From a checkpoint of a small transformer trained on Wikipedia.
Training: a variant of Muon for these matrices, 132M tokens.
Each number is 500 + 25 x the weight over its row's rms, rounded and kept within 0 to 999. Layers, rows and columns count from 0. Numbers have three digits each. The size before them is the row's rms in percent of the matrix's.

# k: layer 6 attention key, 288x192, rms 0.121, rows 150-186, columns 96-191
# q: layer 6 attention query, 288x192, rms 0.122, rows 151-187, columns 96-191
# v: layer 6 attention value, 288x192, rms 0.158, rows 128-159, columns 96-191
# o: layer 6 attention output (transposed), 288x192, rms 0.132, rows 128-159, columns 96-191
k150 120:520508447507504511421501484532508532538491482547532498518499514515486500462493469528470485520488501464504525512523482514487474507481484499518471506469519487506526465530498493561523513540529509470483513501488496499516479474494518526520474509476489480486496513485483501549540490485455552514
q151 123:532491518479470518482519529476538497458508504512485485460503470531446521490458487480473523537503505527517485502513485509460478507492495507522523541486498537486497463516516495487532521477519507500513529485520560485527562558487546466517501483520494494528480537513506517479494479498475481515
k151 120:498515517491465545497472513502498481513475501492498455462539482501473517525519464493551512519445496524511477455520457447538499521500505455500512500526495505540560482512540528500524514495533455498474518524514497498479499462528509534510481501508471485485468498508469519508483515495476480496
q152 116:478502524488508507515501519465514491504472484508483526466518523488509479515495534493498502481516524476513497505509485488470482442481486516502471496540434456531536498509516476442477518548481503493496484461463506486508533487466519519507428452498507476506504543550515450469523461487491461472
k152 115:505515516488499527504481458470509457492514471526472530485515499515504498490476497451552491493460454458492453461515483454500466483488505500499495479519457481495516516549528505525484481545459486547517488508501497527465556496526530524514526493495501506506568513492539535514510511474500477490
q153 124:490485510508496507525515505506478470527489516531479532523509466475489495546463514515503531543443501470493508512447487522521492539472513518520514469508500542500510509511529508522503534469477488547475515545485455556474464527517506541487498484507519532495455528513496536494522513537522479503
k153 121:487518455532506475475500513477479504518469486486508497477489486516489493533522490493529504479541489507495465489455469520483520508502522473470473498483527513512538529510478527525474470478522513484525481478481498546487517532497535486474511520505504536540509493503431495523524508484466474538
q154 116:493506517511516495500500484482526476463442498464529442505509504523513475465489518506473511499476505529460452526521544483528482473465473523478496510500517479498478472509517489506476498471465514495481490488480523500493495568486496490469462499526479466489491476497484496497559481478499500525
k154 114:509508529516505534539568469482507531484500522478503535487517512550541498483489516487492533507475508504491500516499516506499500499529535506496477474462546455505521490533517539464489539521525489514495512496500510496548528487517475506472554491474509504500538518461485541522467489505528467484
q155 114:498502509513487488480528498469468512453502510498516487503514449482510493486471448524524510472547488496511527470540481516537522483460460482528487489483488493513503476463514485517472588523496520482492493525576481489501508487483465498540469488481484519518491526508462537458532536475462503464
k155 112:517490554482519457527517515480524488504546506513516482513466520468523522470499465521513530477515459495482482467506520498522503514475506462449508462489512503512481509469504527560482483497445477510487510532521488520492512482499514479501522463451558479516502508486508508482474499474465507528
q156 118:452453498521521509505496573481530494484456515515526495457506481492528500442496481505502478488460498516528461501517494463481487514530506499530501529486514521543520530454507492514514496464500477506511468496547491544484488522484474502535502506523474494532502518503477488473551503478512481483
k156 110:509506492491523495503501490531500476530523542548497494516499536480503535511523519500491501475507475521459474485528481501471449518524522525542503506515489518493529511523500463464486492492462502485446478523482506513491502534561460527516481497502463541496527533499474482489500516497464473548
q157 117:450502499490470504512489529497486504540515513527515495482497511494461457502477479523495539507509540487540475525463510510510491499499517493517478533509513520555516461517543538475475517499486487494500541477518467473530576512555482521499529487521492533500500456491518541486538532520558526508
k157 117:506522439477496542513514464479544463470544500502497508519510509476519512522506494524542568502463462523509484461487507518457511475486529521527529539488499458467503546489521518476563527472485487471517484489474489490536477480532500480500470522508483517524473492514484516483518543485541487462
q158 131:493453493492526527507455510485516468513498530479486503496541536497444479540540510536501526496528477483528511515521477546518490551483543488532523520522469494515509481493483481522464498513555522524521495459512500496488533518482491499501477531507533493503465504487493488504488505532482470481
k158 115:532511524506486534488526486507464507552483537507422468497522509490486527471489544485506536511487486499519499538505482521552507462496511489511500513550521484503519488495496485537483498521447469508532547491517502492498490474524496499492511515564449519517508452495519452511465520479520516515
q159 117:525455539486522500540475498549497525553505501508486512539515506501545518513507530500496499523473488519479454507510521495485516508478494505489482474507524491498531512478465489510500507494531519480497466483494470492551493493457489496513446492486546486521490466514528487521494559541516517525
k159 114:475478502530524540485440520513505534470491494538490563478514496511460501517554543508502521490506522476449483534521484487493502488502463502500462540466538521511513504506467514490479519504510509511511498516521497493487471468562510473476491511504501499490530504497463535491522486496526518494
v128 113:469444492498510505478472483466474495503538507484493487470522505519476474507525509475491483490490466475478451493536509493503492495520510505494534507523536466440490524470463496535513506528510526478530449519528515505466535513479485520513505485519484511510453504537517530514508522541510485499
o128 116:536579520509530476503533460508509480486502519511505533534512552508497515530524537481496521509471479522465515503526515495493520478500514518477470532514495472521484511536564541489505526495511525511505514540472474541519447497522479561470485507480515464500520485480476491538475501494481505537
v129 108:499482518510524521458503551522517535514483511500490513490528461478461463466511497471559491474517519460507530507473490500532498506495524462482517523526496490493448513471494453463460497519547505499492485461464445497520524532516513473489455525520524490516499511490505535532524518467502478539
o129 117:518523527471515500537440463553502516514539471530487480496530498521527503520468497469470510518508516476487499502471526499513506487487470482463483537493476484544532525489478468527520483523504535497434524482476488469510485449491482499482553510519469466511519520462497512499491504476526484512
v130 109:497509553556524520510496521486557478470498495477455493523522491464498487503466490496500517495521441500486528488521532555456526531494536523547529498484560510473518501506496456505515479430481484520483517499531519471529469489496508512492498500548503505523476515452489501530543527473527502503
o130 111:516497504482457495452508500534514529497483501497473501483504451526515550577480533525490479500496532479515473512509497540530467487509507498465481520490495509468529510479506503509514472496486517486523521469478520508519488511525495497508494513479493549492469439514518474465505481496451522481
v131 119:443479526521532495519452492522498509494490550458515511504507490498514469435504500498487515521494478531493499444515483489491496479502466452501419486562520495486441466490537469485510539499488515503470497487472492527479500532523520474484522472431482520506501480456486513483481519492518513461
o131 117:531513475499514494512547518481522491537494483521485454465487456491532508481508514477550475525531488497493521527507506488527502484571478471484526531497460516508488535500475517491542511513494476503541447477477517476503508458481547514552510521515510523490462495480479489501540502449525515524
v132 113:514499479500494505526505534471492548536538460453480533503480535516545520496517545484514501518487497482498492502491500505516497575497488487495532513503518537502488496491522524498500529497484488458504522486524500523482494488529487476500481543506484502510482471448487475443517512536483461477
o132 116:473450504487455546509523496499502521513495500476494474461473511513531529499543480504491506529505507531490454441487501482517490487548515492527535514499488464508538537479537493538514510535495491518499509500491506501444499513492515503525470521536474483485454468518520527512537504477526528532
v133 110:471472471457510500446514540493506518495473507534477502491484487474516479487542516462477512487513572482511441479474504520491495496415530520489510478490496501546495510521491481467499502461541486466521517519472484477524504527501485471492487500474492490515522506483509478553446484482523501504
o133 113:492515529487470525531483455513495533485481523511494473536489514480501484504441503488486498541497485510480512469537523490457524531505427529485456480500495517497532520492514550481481498487515469480511516531488475481498495502468522525482491529544518501500497527545525494518502506538494496476
v134 112:489508484474510482472450502508520449479520512502478503468543530511494480503550546494478518546525514491523505479509523498526525546489489502502458474489495505506512511510466482492483530545477479539469488515505531507544497490459511518499509534457506498505513500496485498509505516468501444459
o134 112:474468493514456498504504499503500543529512506482451501562488536465504502510469493490526504483488460463522531497504553496448522529483459491458527476487508437491494477499500500509463469490509499534467523485501533513511529503465507494507450523475501493466490468497535509516524484507563531472
v135 111:500468497482495519474478505515523510474515481505447488517496477539491497536527507518545474505495463445503490473493514446497502499509503480568486548516516475502494468500480545531514489451491463468464464514497494555493497492473439476511437513488485441440515512459531484463500488519504468492
o135 119:543466524522506499469476530499495527505504530516486493553498523471525481527482479471542461501512519475484488517526467480520454503516472456493531491473505506555509498488539477533544526513511444529452471459513534474493508537520517494472521487507480489516516527490505488517505484502491508502
v136 111:520508476571493507468495518488556523497515448514501504500510475523527461510482514487480504509482490525501488498491475488491514484463444520513495515529513497491498490495526523483496438482485487491476510471505466488484491536524511536511504484539474515499517450516482558486519511481537513444
o136 112:487494438516457502511519465514465475467519550465541517542501494477522500483484487506522533515454529507495527472511497484494491485544467517485496537500521527486508498514474500509474490460537499525482458521524505494467496491474523525517511489459500509504505539478477477527500483512512491526
v137 118:501512515513504570536513490528478499474482523444532507495500502479495518480526511519510531483474527509513512520412464502459441483462478471496479492483469451495461504492471496526510451508503503476500494526506501498474532513487508506523524505497530499533483523494521507465488511511500519510
o137 119:528512521453485462486514525448467519490528467508512495519582488524494480531498521514525507513527493523545492505518509486536494478492464510533524500517475481520557508496517525463512525550550528497511508490536476501490538516478519475499496521457471469467480524542537481477504502467466481484
v138 106:547431475508525532527488546512492527509466522477452505505502567486540502499470472521490512515485496504496469493553506500499491453528534516472525524483522544426555484503504489466495500516523518471494475530504474505485480475505503464510517494463465481505500495525465525494459512472517481480
o138 106:496527486500461534444473497506526489509492527502505519558485485508485541515475498461462436498555465512510527484506495488468517505533527485468459530533474496512497495465488509539520518503510446510507517491511510534478465462446494512504523486476493545494500502529507513552500508535491499533
v139 115:467487481469491507494544510475486551494494525523520489517548486550468525512448485490492468501524503492475451516490529465508498461526502462484520512466482514505469483516477495526514489513489507534511507499481462527535468503504496497504496509507510555503540464508463498483536504519503467442
o139 116:491501481542528484515495542448539481509504493495512507496518505499506529491506526491492529512497519508533532449459526509487472502492530536490477469508500535496490502497479552520506523497469506462458519471514471505458488509474489505509511509543516477475489522540478498513498476520451514500
v140 113:509475464520511480493481494512508486500532540465489450432509514464495529465489495511497466527515517538532489452503510507546491464503495508509486494459504493486482501496526514534464526522501509545454466516550482512557485490550477521534488480484517463528489442499466501525485506507471458525
o140 112:493506467498540475496506439471494472506473515503515464503520512543466471544508519456491507516503463446474463497498554566508471491503514523516517508533487507517517516510512542481510519498525489479465549479530507510505477500456547533514473507463487486497526488456506512494533486460515501525
v141 112:538498483470461512493476509525497518513527474484516521513507491505522532467497437489508506489502510506494504456492476516518506496512543508480483514487501458467502518507522532551508499521512503549476460502499486448495454494454491499511489524509522486490522533501543489460478544522525490487
o141 110:503500508497535540543503463494522542527491484524504487496461529522525537463471541490511493479553515517507501459451484520544500470516487534500527473535491533481475498463516485511514484450505518503500542504432533550523474530502527528501500461452501532500496492486464491513508448481499518500
v142 118:472469502503452515498532487536488513508508519509510520485516560504509468489508473527507505497506507506506503536504489526522506530466496556547503531495520520473493523514444460523449465492462516507474505488476482536430515499486426534462500507514487465557485498476512478456493569463525496527
o142 117:521481528483537468499525529487492498494509480521508495500483490514475498493451495547477461551498504472505477472533497505483490483539494478460570531500461474485509487451510513485505501518488520467496527519508458482529493525488522485500507486493499490517501450488487508551532470506520489490
v143 113:487489502541463460527500517495530488453496518476518528482510463449488512528515507520471480519514475502496504520456504500491536534494498517484476473486488497464568527503489523522546538478537501457475444462505508540466520503501509503491530501477533490493538477536513525541481464528487508519
o143 112:485491467478498506525531482469469442513481522496515502475490465516490499495512479517474479507476526478489509521500529525505440479542507542506507550505524507535490498500487477533480478534447522512532486505500486519510505500510478498491494503489468493498499519546536494532482419457476530508
v144 114:507516473506508462504525505503513448536494499491492493534517498535480467505516476510499499518496511515540458508510481502466476463508515507478501520515450509499485543543487504498529455517455489494510480473513527517493476506490500511518480514525528519467496516453530488499469517505494465450
o144 112:476479519541503497467483523496488512507479484513520483487512499490502515488483492490503536464540470456497526458527497509543484455512500493511531513512524542496549505454494513457476480491521500547495488532480500508475460532542486521459497494494508500503510494510501480530463530505482497512
v145 113:475510497468508481516516463510583505466514486487464477507504534508474534515446480495506527490483525489521490514529470497520478510489496434503526531481527496503510514535504471496491518494578482506524498512472477513497476470506466519514518439511519521444488497479481514469506513525481475488
o145 110:501513489467491466504498487522444486541514470494506540474524445472489469483500514497494518486493488512522493513514482510430518548545477563495488510516516519506530505479558481528492504475497530490471568472489512491522499503506510482500495516493507487509506523499488483482448504523519496493
v146 117:503468486527482497520516437493496509490512488511521448506505506526497520463480526534495508507493485548511488490511511476527555473459505505465491466508448500516513465460483446503488488480529444505510525522494481538498441449509485480497515452531486445503496479476502511478535500494480473524
o146 112:502510529462518490485541505487478425487488484497485507459525495502474534479472477522513514526500497486472538447482533483520500525471505489467514543513535481482502527546518518530549529492497518480481489484473522453515541508505500503544439516480483523503510513480533521500473497507497509483
v147 111:469523487513513481528499517508515495497492518537502474497520513473509477548533504528490548446531499490514514532470506461458437465476509479517509477529561510502498495513454503496460488500522497494490523529513496492501450500511493503553488440529484512486507474509457500506486458530527467477
o147 115:499485498508499524475531488491516481496483501472505483473450527462536461498545504489497480518515505491500533483521408519473510494483493518529488474478509505489529517529499526476517532534476521474474525514485510509470520527461500524495510478487486522491468513471596489484501497486514500494
v148 111:493497506521500505456458486480463511484534492542468527486484492517511484478459514526487453498471510540510491515536489490494516539489494446490526465508524523493512472473540465543486550496495499441506465489550493501492484569442501483494516493519521515532536498499529468487508490506506519467
o148 109:488476525452495537505500531461518490498455541468473473528493496457447544480508494506478479497495493478485510510502511500507483489512467513484501475503519493506530502529489532524501485524495484511514545475475492534550552521484478487560506440497508491516488499480467476532531535508539469506
v149 116:505497531463514492495464499475463490490487443473513468472512533444505522459493481503497525472492487550447466548531505551499511521513518496552492469505478472493543525509478471475478489503523548514581486498472472521503487502492518533484480515463507499503503506483508524477535483514504497493
o149 116:507527474500500507500512518478475491500507494488465505487487532542507493563512560516472440503485521513487503419501485507505528483499487489479449519485498518539462505466507484508496458501499537454467494486539473473489485459477550476510508478494554447507514488525472461486518514527543518466
v150 115:502498466473506491527517537516449477514515538455474515489512489505492504492507492520497513481469485468512498487471493519476508453534507507479487471433462512490467439512536485514472519503510512489450557479488513528504477537483511433502492510538481517522452531497493519468489484491513506505
o150 114:483487488510462515502512530473500486492526484533502504481467513511495513528487488443531495502547471553483485495485535520507522555505524493512490483477515512500519504495538519481516509539498439499546512531492527521524511483518509519495444499545478470486508517487479499513547518527475500529
v151 110:513480496497499497507523448490531503549481531522490510492503464494464483459528528517499458499503480492471476511515468551529534504537466509517478489446510471477472529484494543494478534481501486485505512536478487468496487507481461492534504498500493566507496507541527496493438520480490487477
o151 107:487487499497504468509500468530470478515513482517528516527489483458513519548483509541484505516527544504492488485477522526479479486484538502463489496565503485467528466486486477471498468504465485549536545467514521532480532487539484433500491557512506456516477547441543501525510490479539507485
v152 110:480507497492540516507505457473461530508479486466504480510507511482510542534546516479463467544537527544476523505491520524514499507503511505494478520504471514490483549423500498511500495454508507544502508527528488494499506546455483501517458513486475577508529492444495513508496474521507523440
o152 109:481496524486471485471540489512526529509507494436494529535505516461505468489460528465464456493505513503498498491508497449489440531520527509508468493467496555529523440497498570471540551511473533490499505494480544455506451505533522480499545525478515447487498474508495487486517514478477506557
v153 115:511529495524523494474462539449484501545547496488538482519525548544551509498500493499512548511524462458525525523473496521507539526488486553536475479532478536493471526516532519517519514510516476487515531485510501497499483537523492508521496508485530502499551479471476501513486453524492499518
o153 112:469520475556497522492487501483499508490448479508509502524543498480471454472487504486518469482521514577500511491499510534481477504526506506504528477470501497565492491535505494555524461477551497520503463505497485530527469539544520501549557505490438461534493499534534512480508508506501513484
v154 116:507537515510513508501485517539486513494444533531522488507513456496521475559528528454489500525474457539478514481524502561518535493530503466490497529509471489521534472505481483507483528492447524512558501495503482494556467490510487495547510504477510504480497503504513529462499495488514487552
o154 117:495493517500529516525496483533478486487538469463473497512511469552441514502503493537478513527571526503507502471506479467501495512485495517493500483510493486499511496507478504527530501478506507458501511531552493516434478499476487483510492491509504524542492498440517496519518492476483489485
v155 117:508509523520512487556538485545522565512509499516513499488518482497496490486498491535517527479470489505493523489480502475467519477536501481534509519479470503534517541435491504498494489513481431503528498480500525447482528498510520505472472513478499478476527469484503502515510512475541456492
o155 119:505483512488512519493493494517520518504533505459456520465508482498529559505512532501528503522507498499484511494526471533500463520488499510488530472527492500520485479502499507475473508507540524490453470558506535498498513495527567530527521486532500457501532463484485510502526524516474500476
v156 118:472489477533511478516493518536467541521469509473511495519530519465473482517483531507498509510508508486477518504460474514506530526504503551485519523508538473484503500533515552511491495510502468530507522473488474459464521513489507554501488484502501490512523499451497490501495524499463517525
o156 119:520499512521507492476486473499493518511484505509485501439518506532492489458511479487544464523527554473517478497495499511445537508505548476543499548472535482518542476460467503483531550470481472498504508515469522469507477531481526458553521507498522531522511500516504504503458520542491472484
v157 106:467492485526540536513540483476521494532458462458471475505535553499536505480543515513515457495492510465513498464463519493469471518466504517507500529481454487473557477495562452467549483477529507548505478504526474524487535506483470505476540481544523515466495513519514481508511500505465511473
o157 107:482480494499522467480476465555502492501508559491528522523500455496498549453493523489502555523485508471517465555525485450524513514512469480521486485503501509526503549489484453534495514487490532461523542467515492506536468516500506527494509586502490495534508535507498477483504500536465489487
v158 115:505491518500526503512484511481476507517527510490530497499538519504538519493494501549468504519487487511545493494465523490516485475531495482505512528444490496512512457547478520461479499533497520485509518528519484543512537470473527565458480458510492504482521513494526448538491488539535492488
o158 117:513503470503484520533498536482540507534530507529481503485477491534481521496491545470473506503521512501514490502474497459481550525502499498531493480530531516542479456478518478491477466509526515535491434475487496512509497539530472510498506523485502545508454513530530516511508547516524502511
v159 109:454496550511505481445506475489506490511523503481491523488465468531499506459516505499495524491510542502490535495540490523518501473523539484511474496504500520512485472529476490490526501483510486555472518473537509508473522530502476475500513462486469527520523495501465542493498516560511523531
o159 113:495528494489490531510449508537497549527505490480532548479487474497466499473515481513512494480496489499472446520482517478475496531496530482520559508458502507491485526484517506486517504477494485505479541508538503527480518477484507519492480472528510528495523469510521486464514501453485504529
q160 073:521517493529495458474559439509511521475511461472503511488492506466502536462512484492514521502532515506536494511486486481491513526483530491499471476505444511504452492484503492497484497509548493513494473471487492532510479498510494488576515485510410531530479506505506501530523498542489498504
k160 066:514500435476487546533457528447512512479462487535479477468505496492534534501484490501500480516498500492494517477553486518522525526449532462513486495507556491506497510491503487522502505543481477511497515500508535490532514510540487517467488527523538531394481544519471514508501492490478479492
q161 090:540498510545479461500468494473484500480500527494500520503525501524465513503492530479477523514554513519465493508456498518561521506504477502488482480435509509483540489501471482491512520454490464493485512503486518490514500464508472467516526463498491519507507503540526479435471492538539498489
k161 092:548555525474477512528464510500504499466511464517498485498550518503482490504487475524526483512500510487482493550532502506497498528474512512511454511537513500508505499503499520519521511435547485451505503476517508506478516512521489507526490505507507524477464526495495536511464477485541527531
q162 100:588485477556489474480488498482526464471506477517519505515508531508473509489499516489497522492542508509447422494499500546500506480538520451496513511547480487508519483500456497475515537473539488522454496504495501505503509504494495496483488486520491480508482453499493545461461475474533506497
k162 124:553512494517468478490503496516480488486490488461482515513555498524482536537478499519503522476502502472499475542546472487457475473505507488528481483487510503511504509498486533528539519467536470542497533495497475479503515514524529480495489508497478524477451512510456508466444489500542527513
q163 119:547495528548486493482492498481499515454532481517509485499546513510489476491488521502518508511537490494445461503503485505445507502510490461532529474506490501478511496544454493470523537510508524538435521484499474495466517494491495512502467488511527482503474467500477530528493450481554541467
k163 109:522476490516498487471478471488472494460518511473480535496525520508521526514489476491499525517548501477496499557518485486503508511513513477504466483470484457514467526518501497508513522485526445528459546482477470446488549487528518439455506469501508485532438548481478514460472504479486514497
q164 069:515487517506518542483478504457492487507506532559482514524516437561471527468461507498513502489496480503527507531507544511510436523491480497514499492476471492479524503516514468505470458496513499532451514494490540484494491487490548536506500542505476509546482507513535493484493460531508477475
k164 072:470518510468479465502504487475466507486499516470523492475446509466485544522500500516475491519560483509479464501461502499534541516510487485478482500516481508491505517522536526504499524508474510531544499514523533469491493510513500471499509529507513511452445515489486543496510557515492526515
q165 080:514491509532511483485453515490511510458507514480527514487518474521469514478526445531501514488485491530472524492500497465516490518492499483538545471460512524476498500513498476493494453477547458498486462492492506511501475502515505496490500499476537511493531457502482464443488489511469512491
k165 086:544523454492490507491496509527498504480518466471469514503516494523512498540497508523514470563476512519490515541495464468464514488481549476475492477545483506525517543476467555538534534507533481518511457474490498504514481507501513514492494474503518532497505525505478525491461505496552523534
q166 074:532477476516489480445497472471509460433485511446466547497508508521488508460464503486497510493532448498461503488477496488498479466528509471496534475502525504517546496532453488528510529476522472509471510511466520467475479490532495453505467494513504478509518486495461507512462468519495507526
k166 078:546551497506528483470504502518516500479555491508516501551477486501521512529504504512527495519518490464519490436464485501490510509498497500499525543502526487499520494445491484508495543530497492491478493544490474548435541480501485493506471500525486528484492475506498491482499493487510466489
q167 088:577498467480498501452480476471505487469504512530481531534492512514484503474532491485527513507504482539487476508478465519457486478528501505486537494493507516517545488492440494507507536488529460523462518538494484537484521514509494483493516513523487479517501494493455533491501504492506520504
k167 122:473547483456501498522500508488493555528482503532516489555442515499501486495504452491513500515475518519543487484484498524539495528491484565462493545515522497491496500495521486482475519525515507448500477510492469539471494495509499493502531517459498521471547473493550463524532542475448491487
q168 096:528498514514461521514492474478507489481538461535521479487506471494491454495532491498514429495486496515476487459495477481472545494488506470520523491504489505539490508548531498534507488515545545502462480551469466498514512443524517500505509460487510453567509506521494477505459501476529561486
k168 098:488488511521521516501490503512528512476524478457484502481496493526499455527480464513481481518501446542495522524500499532499515511518478476481514485483512512473492515515478450513509510497461478446495521501525482475490510468490528549460538448483490491497476529479481498501487456529498531483
q169 097:484472496508463538471534494510494490518489516476529499518495462520519498515481487560478487492477487499482525486512444479503541506515485485486509472457519536466507473507502518493468462502483516511540483480515514504494485482519483530502542535479473508479495489493518480532507470522498497532
k169 097:559489484488492444479523466470492541520521478493462489494493517462508531527496442492454488472533530483539519518510479488515504531506502494527500509497495528496488534475488519455516540486475491477522479536485490471447516466495487459481540538513484505453484528509518526451510524506489463494
q170 095:540541490450538510494483531503478476550461476510508529514465517513435508511473530519499493506466540545566461505509539501503488493512501505484469494465496495490512532535490503508513492499495451511477504536552503499486467547498533483537540498496507493500520539534487439481495515500500525500
k170 095:481468502488478516494523535519493484486475492532489485485496513533462494504458520489481501500487489518494513533519504474467478525531470471494485534502469511529502546518516492491503505493537523557524473502471533510484513581487515464540489548502486477465546479555518509511497465464523548495
q171 101:475500489508499496480506527510502534525549470491525447460493443497498482479474509530503477477537486508495481505511471496456544526538507508469527483478504535480503498530462484524492489521497490507484495523471538501520475485533472495462536537531501523472508538483549503499549466511490474477
k171 105:488526467479523489487486473516504500503523478478446525483514516475487521469519492499474502505551541511479537506493482501510499499493528516454473487458490480479473492509468488504504525430494489496498489512463543502485438511510540493498540543529520489551462516504484510468494547495497504486
q172 104:541500459523464506514489481493487484494490490494533514506516502522532516500507485472517509520547515493492523490530480496512499564479495472507522514488513516480532469489514524489480489480492515498501534509516483500519505494505491512503499487499494527490459462511576550514427407538568455482
k172 105:520508504507488487523490521501489538491482437479507506536476477527488530528475493521533473478523494488515482494509469469504489483491505424511488528518527471522498482494510500514521497532541517528485444500518482555490493524445505527496486521535481531486448478482476490484502468505551469503
q173 099:518496500503471480484508457495467487481495520513461562540508502497558505573546505501487473515473529518505533493499489499499492478518500510524505490553504505468502552484484502522535468490494491512468504496536507500520500476511514488534452491474527501506477513438480484501478494500519499501
k173 098:492474496568425507458469535509487473484543509526482544501510549523542506519485496465477478495487485480470494507496476499509473529536515481532562506464494497473500474495505506496521465527532495505500533504548487497503497489535517509535480521440458540462516491512549501486479468539512510502
q174 090:489449501513467523477519475517523503477530527461502470459514489515523490554481512476488501525494449480483523510481514506558495506503522487492486463490487504468507516500556517463504563520485527482522533493436522506455532451499476475506449510506478504501488541513562495522502472519475489518
k174 097:509465459501517523477466463474490466496528494502506457480503512458511494513527491461503507495514518487509532470499500489572492481516515522506488455487460480535483483489520513511542514501477507466506504515507529466485563488549526493502520465501420495532452495464496509496495503515515526514
q175 098:514494466514502496545466515507467466509471518495455522510449561522476547532534458533507515474541515523508511516507514494527511438493496510525501519535491522555507530503502534517493504482488505538533493493532454497523525548504510522534542524524496473506462507494510507476487506495493463507
k175 100:510532491481513489477480522534539483493516496475448502489459494493466499534526501482500549498536513502539498487500476540487542542494462472484483481520464504528473538506505509507485515477523478519527561514483496495507463531482460492527473491487495492494530523546479476481528491532538476517
q176 106:506545477484467560519466494520529515483519505477495513523529491529506537500489488483481463491519501463494519494537502480518520480502515492529492492488515485499499534502541492505538529530503515518504528488496485518522541475478493482517518504506551479542479502467438460547535453488496536498
k176 101:469483532490462510502480500497533506526530519469491514503508494511493506501509491512488493515500451524484481524528491478510448521544498451505512500507478468494488504509512484526499538514519498470489506499481513479492471510504484506519537466434519449507527508510454522545484510522550521522
q177 094:466499483463513500491456483501495504483480532446522510499512495538468462501501513478473466469487473477492526528526536485505541472466514480496535522526507508536515492548520526514527467504488511489526470518520518493537473479541533524538484475513491505488452496510532564455483493531472433471
k177 095:519531503491511516457507466500473498521496494473532503490472499488476459551528487508548459537491511512521532491446456532518498456508545512489482504538468535499473487492502529525470492548513468484500517486473478517512535538493500509478517473471458538492516491487518470486475475539486464521
q178 095:484474515505484477480487493475536486521468525498478523459484461507459504507546498473496531510481494466511474498466482497474509442504503463507506502491509534528499508487487488503484512545495472509515497493461467497479482466495487501457493464517508496540537493468451548477544513440419530508
k178 099:512501528522501509500538521488529480484519542488521481487536553495532429490555523477488526515456512464511464513502513521475483520522539507455479491544521540527518537493472534518469514502501450484510530493479467480543489465521509505472527466470485462484485517467518508540496502506519476524
q179 091:500477495495456477504480497492506521502535507545512559489507504485520494489548500472429512511517515480524510475501485518491502525519501475497470494497503505489507498499505507493532519511525502486503506459484522492485496445503537511537489486505532522498498466503506483508494470517475502462
k179 088:493477521460438510509505502523520502484482519483547520487538480519520577499513448485492505501476470509512501498519532474527490501484497470564507509491497505502471515467532471480525467519528548489483512489489457531499527499500506513515458490500498488526504510503509485549491490505473561518
q180 102:513505504513487492496488514515503500508487493464499513451516475484518516471537470498529498555486511463484508525513497504474520467500538507469496438496515502506516481528510493477488494508565492496514490483474532482466494506523461526478508508512532496468505472503513477474519447477536475472
k180 096:532477498493496471511519530470499447473469520491456538491486503500537510518509507514453515482463527488494498547501529468508530495513519443504456501475521495488519513479498514464498527539515519515500517480493491479518498503500497500477522510548505490543491502486504509466519526467507481453
q181 100:496457501499493496530493483487531511501470525473493530494518512549544482492480468459534493510498541515472516514500534486511561475458471500494501471496511498465518472525498503456530485512506516488526497507469495508493511526486545526487546490501527509470477454498517461508472432480498434477
k181 100:527507517476483449498500506480503501519479512472511492513487494523494500546515489495514525471491474535529495484493534537510526494514524444457493470508504504526496491533532487472490526567547569525498472475472443493474491527481452506524481491494512512470492495522490479510520473507538488492
q182 097:541527547484460532516521492517550474491495503494450499494530510504489544498484496494453504522512471474492465512495489497508473540515497506484501479483531488513525520450502480465545502503516502505511496509498454503486516469491483488449537498487526490531466483491459500523470438460486531507
k182 098:487530484516477457499517541525493542487523506480496515506504483490526499489524550471486543502465485487480473531554534474477489538557508529483506482507502529503547486535497496528521515508482482486516484524524553514495505472478491553531541477500492498484452493500494525534465539516501539518
q183 095:475531527497461510469500524497514536461493539503518484504514500484512484495524459446486507511495462476501512494524539495510500473508491521493506486565511455475513490536498491496473478510504504475503484511474527571507467512477560488513501516508509489502517509479545470466489497484479433491
k183 085:476505494496500489498515490501462490521487473502546535492552490510509468535492511500506488474500504522529517501517474519529514508544514529462490485524456521496483481514511502494509498513501489510499542511488487549482494514532477475504451499499476538503484479475537462483528521498504517452
q184 096:509494478499515453529507504491475448495482499450513500546476516473523509546496530466517482478493516496482532528501504502491493516483507487519442497515513493459483490467489543498539473513512504522459473529496482474488484522490494453532489478502488536481469470470519493479478503504557497479
k184 104:498469521527494471500466519520512521521535514478502525505474486511525529505548521516513491517499516485450485454446499519519494527461509518512526486501552526470538495503540474509500482514568476524479488467503499504523454503504458494516482530505505544521492482532511504512534496542531471499
q185 100:507493511518518513504497478512539514455497499478514490497470540468525502493524475515549531502497470482505469475522450491506525534505509476510504485495459499518531566487491503495492526484520487524519499506495506493527474494471458438517518503468501522514490512473473485548482495499521519536
k185 103:495492447514534478481493517497542532512528463531476479482476534498518488503468495507505544496524496498512548488549520504492519509509524475508531495520487521496505485523536510512495507473447515511505450527520537510508442490470512516513519524546493509470473498503482525483470488579523507518
q186 101:486508501477452486537489550476522480509462439511535513443520528501488487496530501473500488518478455478511480504528532482499484508506536482488527539504483516514498522555498474520464486519491490489503513517518507481516505510487501469553464451536470479548469509498506549513478516499486525523
k186 097:464504492532503544519499498506488489490484499467536505475491521510508500518491495461519470544478468474508482512539504491462502520513483509495473509529445510511514516497483503541441487489434497456500516501500497520538521496434490520481497469517467507522470484449504472517482526535506524512
q187 097:522506456502523527533496536464508472524454504476490476526492501530510532506466488477468506445497502534488517510507546477537492516489448506495479530480480456498498459497472506488469473474466482532525527531462488510485539545524512480496527503483445518482517487517514551485473490548488479478